From a checkpoint of a small transformer trained on Wikipedia: 5.65M parameters, untied embeddings.
Each number is 128 + 24 x the weight over its row's rms, rounded and kept within 0 to 255. Layers, rows and columns count from 0. Numbers have three digits each. The size before them is the row's rms in percent of the matrix's.

# layer 4 MLP up, 640x160, rms 0.0609, rows 602-639, columns 0-159
096:156128120122140155176158135137139092112132150121146114111150129153129137158131073118155136157150113119151125111131146140143165107163117115106133100105138091152149221098134149121130168154135118083134084182118102144099127131108098085115136115142124138156134094136133123140135106136141115123128131147168094109123145162104141139136149120127120158144110166139084121154154081113152162164141120080145156132136145085143070136094123132120119088142127152141110159117126099166131140137089085
101:155097164103169124114103113188138119156108143118120110139114088144113122114096093120127141097095126151134148123155174118122080137084165118109188139179116126140157086147130149141165099155121119121141104095136142112083078166135153086152098127136111097095126175117111117124140171113088088155074159130126093154123129124122123139140129116143148139158125181167123113112135142139129106093138134112117175116113119137148135107123136121141131087139122105153110129172144117118119124106143127
089:083126174083127128137105141178160151144081123144151136172130111151131147101157151111114138143094144111125068125145121125146141151146136130096138101155113153121097157123130138112091146162157133072155145162132117117090160141115153155118147130133127154112102152121087122122091165132119149139076114137115167162150129089159125149144118186128113146087125111123182146108133112146145143136136142085101103116127109136122166112137149124078132170138163153149083098132119115139131115126102139
111:119116129159111164128115098098154122129123121143102109121163200114160099127127094120176131132103115122145132134142167152147158124097121130150168155151130115151111130117122115174116116075101161131112101109131143113174095127195119100108147105176119130104138139140125172106142146112103126131125118150073079162148133105102127112100155140099074128169091095148096156155130111141141127090144129115124154137136076156132139113129159125116150169130150127112122106120088109136134128148160112
111:123105094163124132153104137180089138122157109091142159134174096115135117120124130124151168069096125133146189111153119093145173137117155162096154124143096098137144119137107122122159123130138181115150153118134120121140100123095130123100128110119134168111155113134100150106128167127071131096126163113106127126099176104150107117154153149121126166123141167148120129085097122162130137120127116113125131133117148179163111119094098107144126082115141112151103152071112122147097134160137139
088:113091166128119102107130154119119088148141147094121168139124121130127091123118120143156092137128140143109118081169135098093143096111146141100125127193138116162134153132101119138113148138143143081153133093067150113123147125103158147154127118131087175125103125162127105139095139126110125112118127134132145150087106161127112105102164136145142112140122175167154117107132124113152116093146133114142103099136122157179109138109101108147077115136103115081092118183117131174093166130140092
117:124125117109144122140134113146114123126110140135124135124095116153148108136074106105111087116152114157142160135125158129120128084145107179148115089160066131150138131129127129135166160155135080117115140146142141103124121173149125111126116113111140101069082145087136145133117101131134123191154097107145104105162207155127110144139089157160152112152132117160131095127141161121120145108092136149153099096108125075115127120120183099108115132166112153123131128135140117161098136110099108
047:143128168150146118149119152137142093139155144111150142136107104134154095114121086153093123154076150122140146147129116131147164092145107138096113125138077097183070089109130093120157174114110120158139171137142130151103163164121159114144114093112120096137088110093123117112106117114147150119115146083132116155135142148103083132145140170191122151128104134144098146115088143126145148127118169146101142112153127130137137098155122114131118127109139099156089081137107149097128130098088127
106:111113121104166106166146142166127095134125116134090094116115179093116110119086124113115123122129117097118132123166140142114173123158121137114135158132118182136111157124131137152130170129090127124127152183158123135096132089111104126135148123159135135152123129097158127122169121086169102187161148146110157125118111126139124142148123114095057122099110117085149142106140077125156147119131164125141100117146094102123089100139138179111175110156149095134122135118157145142143085115144149
103:164117154132132156092096118095149114125175116128126172159153166115173101130113147095125149082138149103087122135173105134141154130137100148088116120163104145142151096093115130132144128137141104115165127121126076123113109119120116090144134142142122089121088151133163107085094105161094102134092117177091132114132133138172140111109134115139138157167113116102105126125125072130110149171129123116159115120140132086142139127134134118132092115138166081095125101163118153136096094101121165
118:139141140182167147112115099155135154134135107148114107143122139125167125190146138109159118133131142126141106169125139119141183100146136178118154178159116155147128075134119166084146162144099067169144126137117138100091155158119104152132156165141146161106140071109117139141107152134113125124125121098115075151134115192065138110127164143148124131185134130157104133130127113139147113130129113150154148084098134127115138150125124125131149128132136147134118131117154114157120127096131140
087:171121150106127100107109170107123091132163112134145110097129162102149149143140133139091121091131131136119134154143172131165176141174127134117152147146133143129150149160171127116123124119131102158189142102125100094149122122112135089112146108102091137113115121101121152192109130102117129140095135111141129159104097164103157131150120125135108132166110094112143143144140088118104148107119160152154140096142187095113129149130165126087131138148135139116127068115083064134127104130111103
096:135119088089155124141139133153144165132148137158094074085179128140115105108108171140163059118123084127115104120166146148171177108110189124121160137122129152122144148116093123133121119120189115122127118105100151152134126142123134145130126137103147140111096138157097132127092097100139096121099148081200109143143127102112134119137189165141103084118122137143140136108142125165114164146137135121120140126139120165102158113143119119149159131171130121121121136114128135123107125114097108
101:150132109095108162145090105150169149107098165190110132137171122105103101157119123104123130147125101104144133134158129103094108074107116189139178145168108165124115102132099138158145149135131098135120133154134129106126170109147197101154129112173120118103152116150151146140141141110148137114114126144084128134149082101119167093120152137119128101113137140127161107150090120125157115095121137175137141109141124108127118156113128112135073112110133155145102123122090116166110163150122114
093:098130120134123115110171166152144137120178115170159127085110131141107144133103110133111174130145121063145141110138107113124129082117144082119147125165148113180115129132116119133114119119127075129138129115082113106131145127164103021143124163134145122119133133090130134100161133119141124137179129101103091154116194090156120108115120136122134116141123125140119134109116130147118128134098121138118141113154119117139090148140127105159105135092103112094073091134129143142123134092150100
099:125117170162140136106131117096111161111133101130092158090120118132125116137098109132148151125107149153094116124165083100139147115116169093129165131143171141156114127084137113118160136131144159124144105176150148128153137163111131055109114103149080138156101136110160141126168110136147117131128069062098159139093121132092143114072147128139144116139101111128130140122133126158104158104157141114166080120172115124154120107142149125107127124094154111136141114136073116127149118116113139
115:155152112162175148116152135149121124153136094119120109106101157086121119122124112156118135165134165126132137137147114142121150128168115120121147124131087096138143136173083122110114147102124127109184156094142113124126157111135126144131148111130111150096099093164154135159121129113105128092126182109165126199123141124129161128096140197169110157118087144126129100128105161148101162146164160117183130116121140133144118111165140131146127128146129131147054098142115114136115111108128088
113:185124130148160109113153109153097137165138099136104099128119164125101097116189095160118113115133156126119140116151132152137160097149152121106167107133091117142126090142127135124093124134132078143145134181127123158129135144130169112153113151119151115088181139128132118156131114153141119135098149106145088136121092130115167144121157140035153165164137151151141144120104101131148117126156127164139119105118133142112128112164121149098139119165161110134115133097189150117132125085118142
091:111111112155105144124088120107155119136178124111161141135127122177120138107154109099121115107140127146132113106115135126121144143080180143140144134172165111126082143116207100110095135070095136144077096129160102115115140066147143104109182116141117104129162129140127108116108100156146123049083129156124155142132105125130152107092138134111122133123144110122167120101124116072126141125136132119129145122153151151098125123149127163119148141129118118100133117104119126105107130147164166
117:163090093145173161150144086154095168100097135102124138146139153127144117147148102144158162117112143132166122104188135142120171122182120140175097111131136123124082111142156119129163119132116156105147127105095136162118153124119146099133106149157142129122095104131110115129113119090112122142121152140113101101111111088133142127145125122130094128117130129160145101094171108144156160155170151189109111141079120140127123123164153091137170092148111128131158116095146135170131160101125102
103:083162103118157157106115127149148138178174117123133103121073129161145135101184141149129161146161122137144143135153141158075148123116130107123136101106083110157130116163117144128101130099167096111130132172131144140102134089112123104139117146122161147088056085125134084123119144144107138164140127111142104118153126124092112163137140138095093109090163122138133114093125106116153133100124128108109106161142102119113137084116110090156165135137124143096097133105168120137142113107167122
090:150119149121144124160130077131160164117131136105157165135158157166101112184145130153135170125109145148122156105159148130145122105101118150166145171112129121131077110138124139094122131116143128155098097124129152106115138175114128116079112128184115147148085112117127142133148154136105124101151104069160130128157116132114083106065141130115114133132127081136147088122152103109127147099114146146139100138149110112089107124129105140128133122121196099167110151107121125138104153085155148
091:140139142119143142113098172175143168132126137153180114141103141120142097131108085078135140118176102120134122120142112152122125143151119141127133129115078139151133112140126131087158152169157168111136082133098140128111099108103120117159093110150094144123129154124100094142092138095127121128145146100122138170133125090129134087121099127084147153121141162128128130115112092122151156132116141143125190109170152155136123110127144137145140126221111144141131125179154170105133095102109153
105:093074136141130096166138100136161110132119147140113125138142148128140090131151108118126119168134095155104135156172123112098180113164152161158131134095148100108188124137146180123136162116103150092137150138141125095137134089131110101138111100153134197148131119159128148118131131181169115135087154116152143128137089116147139128145156104151138139097167109109138066154119110096101121145137097141131125111107147128123121118116136153159154123124126115103137153097083122132089122150117076
104:142113119104118151115132129103131137156178146161117144130111142155152136158103152151101169098143101149073133162170133134156116072140097113111158125150106129180109125187113144118132122133142129159129134134165132135112112131088147080101150164138100105095132094122125143131124130096114141115119162126116089139136136123136153168109172119164120126143107118155155110136201138126155148095125128147090148085106158117180134123128146131132179150151110106134123102113133177123134180114139127
112:093097099134162131163109136117106116141101117116134092174130130107128101137123121123126116151119114155105138150160107148177159124099092123155105135152121088196140135086091114067120134115135104140106116110088133156133114120144149121123132104120139105125090074108117067108145125099124137143156122152140128151132132123153147115095162150148157139173126162129170105107115118173151133124090162099095126174159110130131124146128178148140151123161104142122082107131124139098181121115109126
109:093122153104150131158123150190147203156112151131102115151082144141127116160127096106146107123081128165095140153110103100143136140111107113116187127157156129133112099099140140129165111134081125154081128179139128115121134156105142135094060099131140098118121106105140133136122148133111116156131154110121085162132117138141130131156143143168132141163121122138074106103092145135133142152134136167144123146145106135153161145117154095136117107113118112123110131160173108129126177124097112
093:105143182118142131137128101173124127145108142113110123127161102105125123118147099097142100150116123134127152087139149065106156077115155106084146110118080154161105159167154116185125096116140096124115132127119120127135169117120140132132142121132115151123093100152101109151130109131138132159105108167135120141082111153110120133111154126134092119132152142178160124093102152144114120086136091129076148107131124138106110139120102115120113152113080143123082192121105093136122180120148104
093:075141119142139131100109130114170122093186098141133100139111148145111134126139100153114125141117154155116137161144141094131128150129100166115110141154139132132070124130165128160093116119112129115112107129162109062133152125167144138120144142149132134156119106112144118144059164134129137124126133122127174128099088129131139124139136107154088140151100134117139144125126121135086117093100134100141108130139119122140180079146174158112136129133100141095092103109102070126069093080150164
111:121097121113124103120098136109092084136104142155118149115114129154087136181092093164132146142157153154115121150199114118128133094145156147131136121135119122130142110119141144147162122109146125117152156115180154143118123174147136106156119156120106176081127141097145135147168163142164099163133168116150106113125119096113120101153145108102094167134138112143139101138142136077131113093112101118160135103153081121185150144095143125082103146100126134162136131156158143117098099121108137
109:131146101117140130136116113154148112112123095110134102076146123164129121137107113082126150131117173107146150139162159139102160116125077149102170120150113110149139149161112165130108165128119113127154117160163119118104117136117161158136127148135100110161076087081135099111143109120141098133105151131150145090178170120142167145142133094120148135128133170112099071144117083138131109136103115101143095125124095137145166137152120124136152124114097122094184160133077146124137097161103104
089:158111126116177100155125117147118092129091150120102122101104137069111139110076115166108128112168150104099123136151129134117150099157113152105152107131157193141146151118138130152137097130095177134106104150157092116148167162183152132108134149093091129131090130128082125110086145112124125122119100125133158098147126130141103142126102131138144155130144110108174120124117107136168120134154126108193151133163146115108113171104148145148148103143136107105116151146109165132131085106142157
108:111159130141099155185153104150129101108115146141095108092134121117131142090106095147136157110132133150106170145156101126150148071142118130122109114101153128165120107119110126116147117092110130114107117138124114143094163125141096140127075081103134143077110101089116080128167170103134101120175168126155131120157111150131181120111138129148140129167153128123119109151148142176138107089123148138104160093085139164092109111133140106114141091091131124144100130101141100133140119107091105
107:075142150146130130113150153125161133145149109174112155110116117137117115151151067177119096140135163144154119117156144170125159104124130136075158124095143151107133164120127093143100130151123081162129162154092106136156130136124101084137112132112115146134089094091117099118149117101171097135119103103119118123146178130159099118135162135126152137121107148111087096116153126141147111120178145100184116089135183126131142154138125139140112147124134090116117077136101131109126126095106143
114:110113136121174125146136125163128106119128125122100088161124123139079070124134058076184141078116142126169166133137173153112147128098123139095166101142099142139122133130113142114087114160105108129121110089159077108125119101131119108131121097135145164097127120103146136108138164146153110136119152147118109115117112111136165085080117130131073109122124146171081135135148140119121111143135135143135164136131131154110141103140087087126154140133148126135150085105174115134151144105108114
104:093092158149109106111105146137105153104150154156113126142135164107097114089099135102159111165135129095134129162138142114146155128146111133093147083127120121117172138123116141182113088154122116123156138151176082127164116134100127122149157127093126112179101111129149098107116107112155111137147189123110164148163158131140160153143140122127123133161128116148091158127144101137128126151155162132151133090124078142127111165170098108155104151112114144129074166121131127161134148149094086
096:108085164088159151132093143142102147104135107098107155131135152068143109168119127131142136127128126113135145123176133106139157155106126160140166127154112118186118133146120109115137109131098152128123182125146121080110128144105165128117125091137110119103059105101160093176098120134112104134087089140126156107107116134155154112108085146145145150140178158159117126118090097145098139117176126109099108156143097111125135137105103091166127138108154114109122149135132155149147158133117128
094:100153154163182180136149145111149151142106109147110120114096101145117083170101127129160128092151188122098136081160143079153177122117173142114173187136088149137128120119149109127139143145111145107113125110119149135139140124180128126162145092128109158095125146116122144124111155144122127136092155136113136128150117111103127083125135155109090140114105105124154125122109122145102137131131086107139120110117127140124162172162127163157164107136113123098093152119161140142103170128166103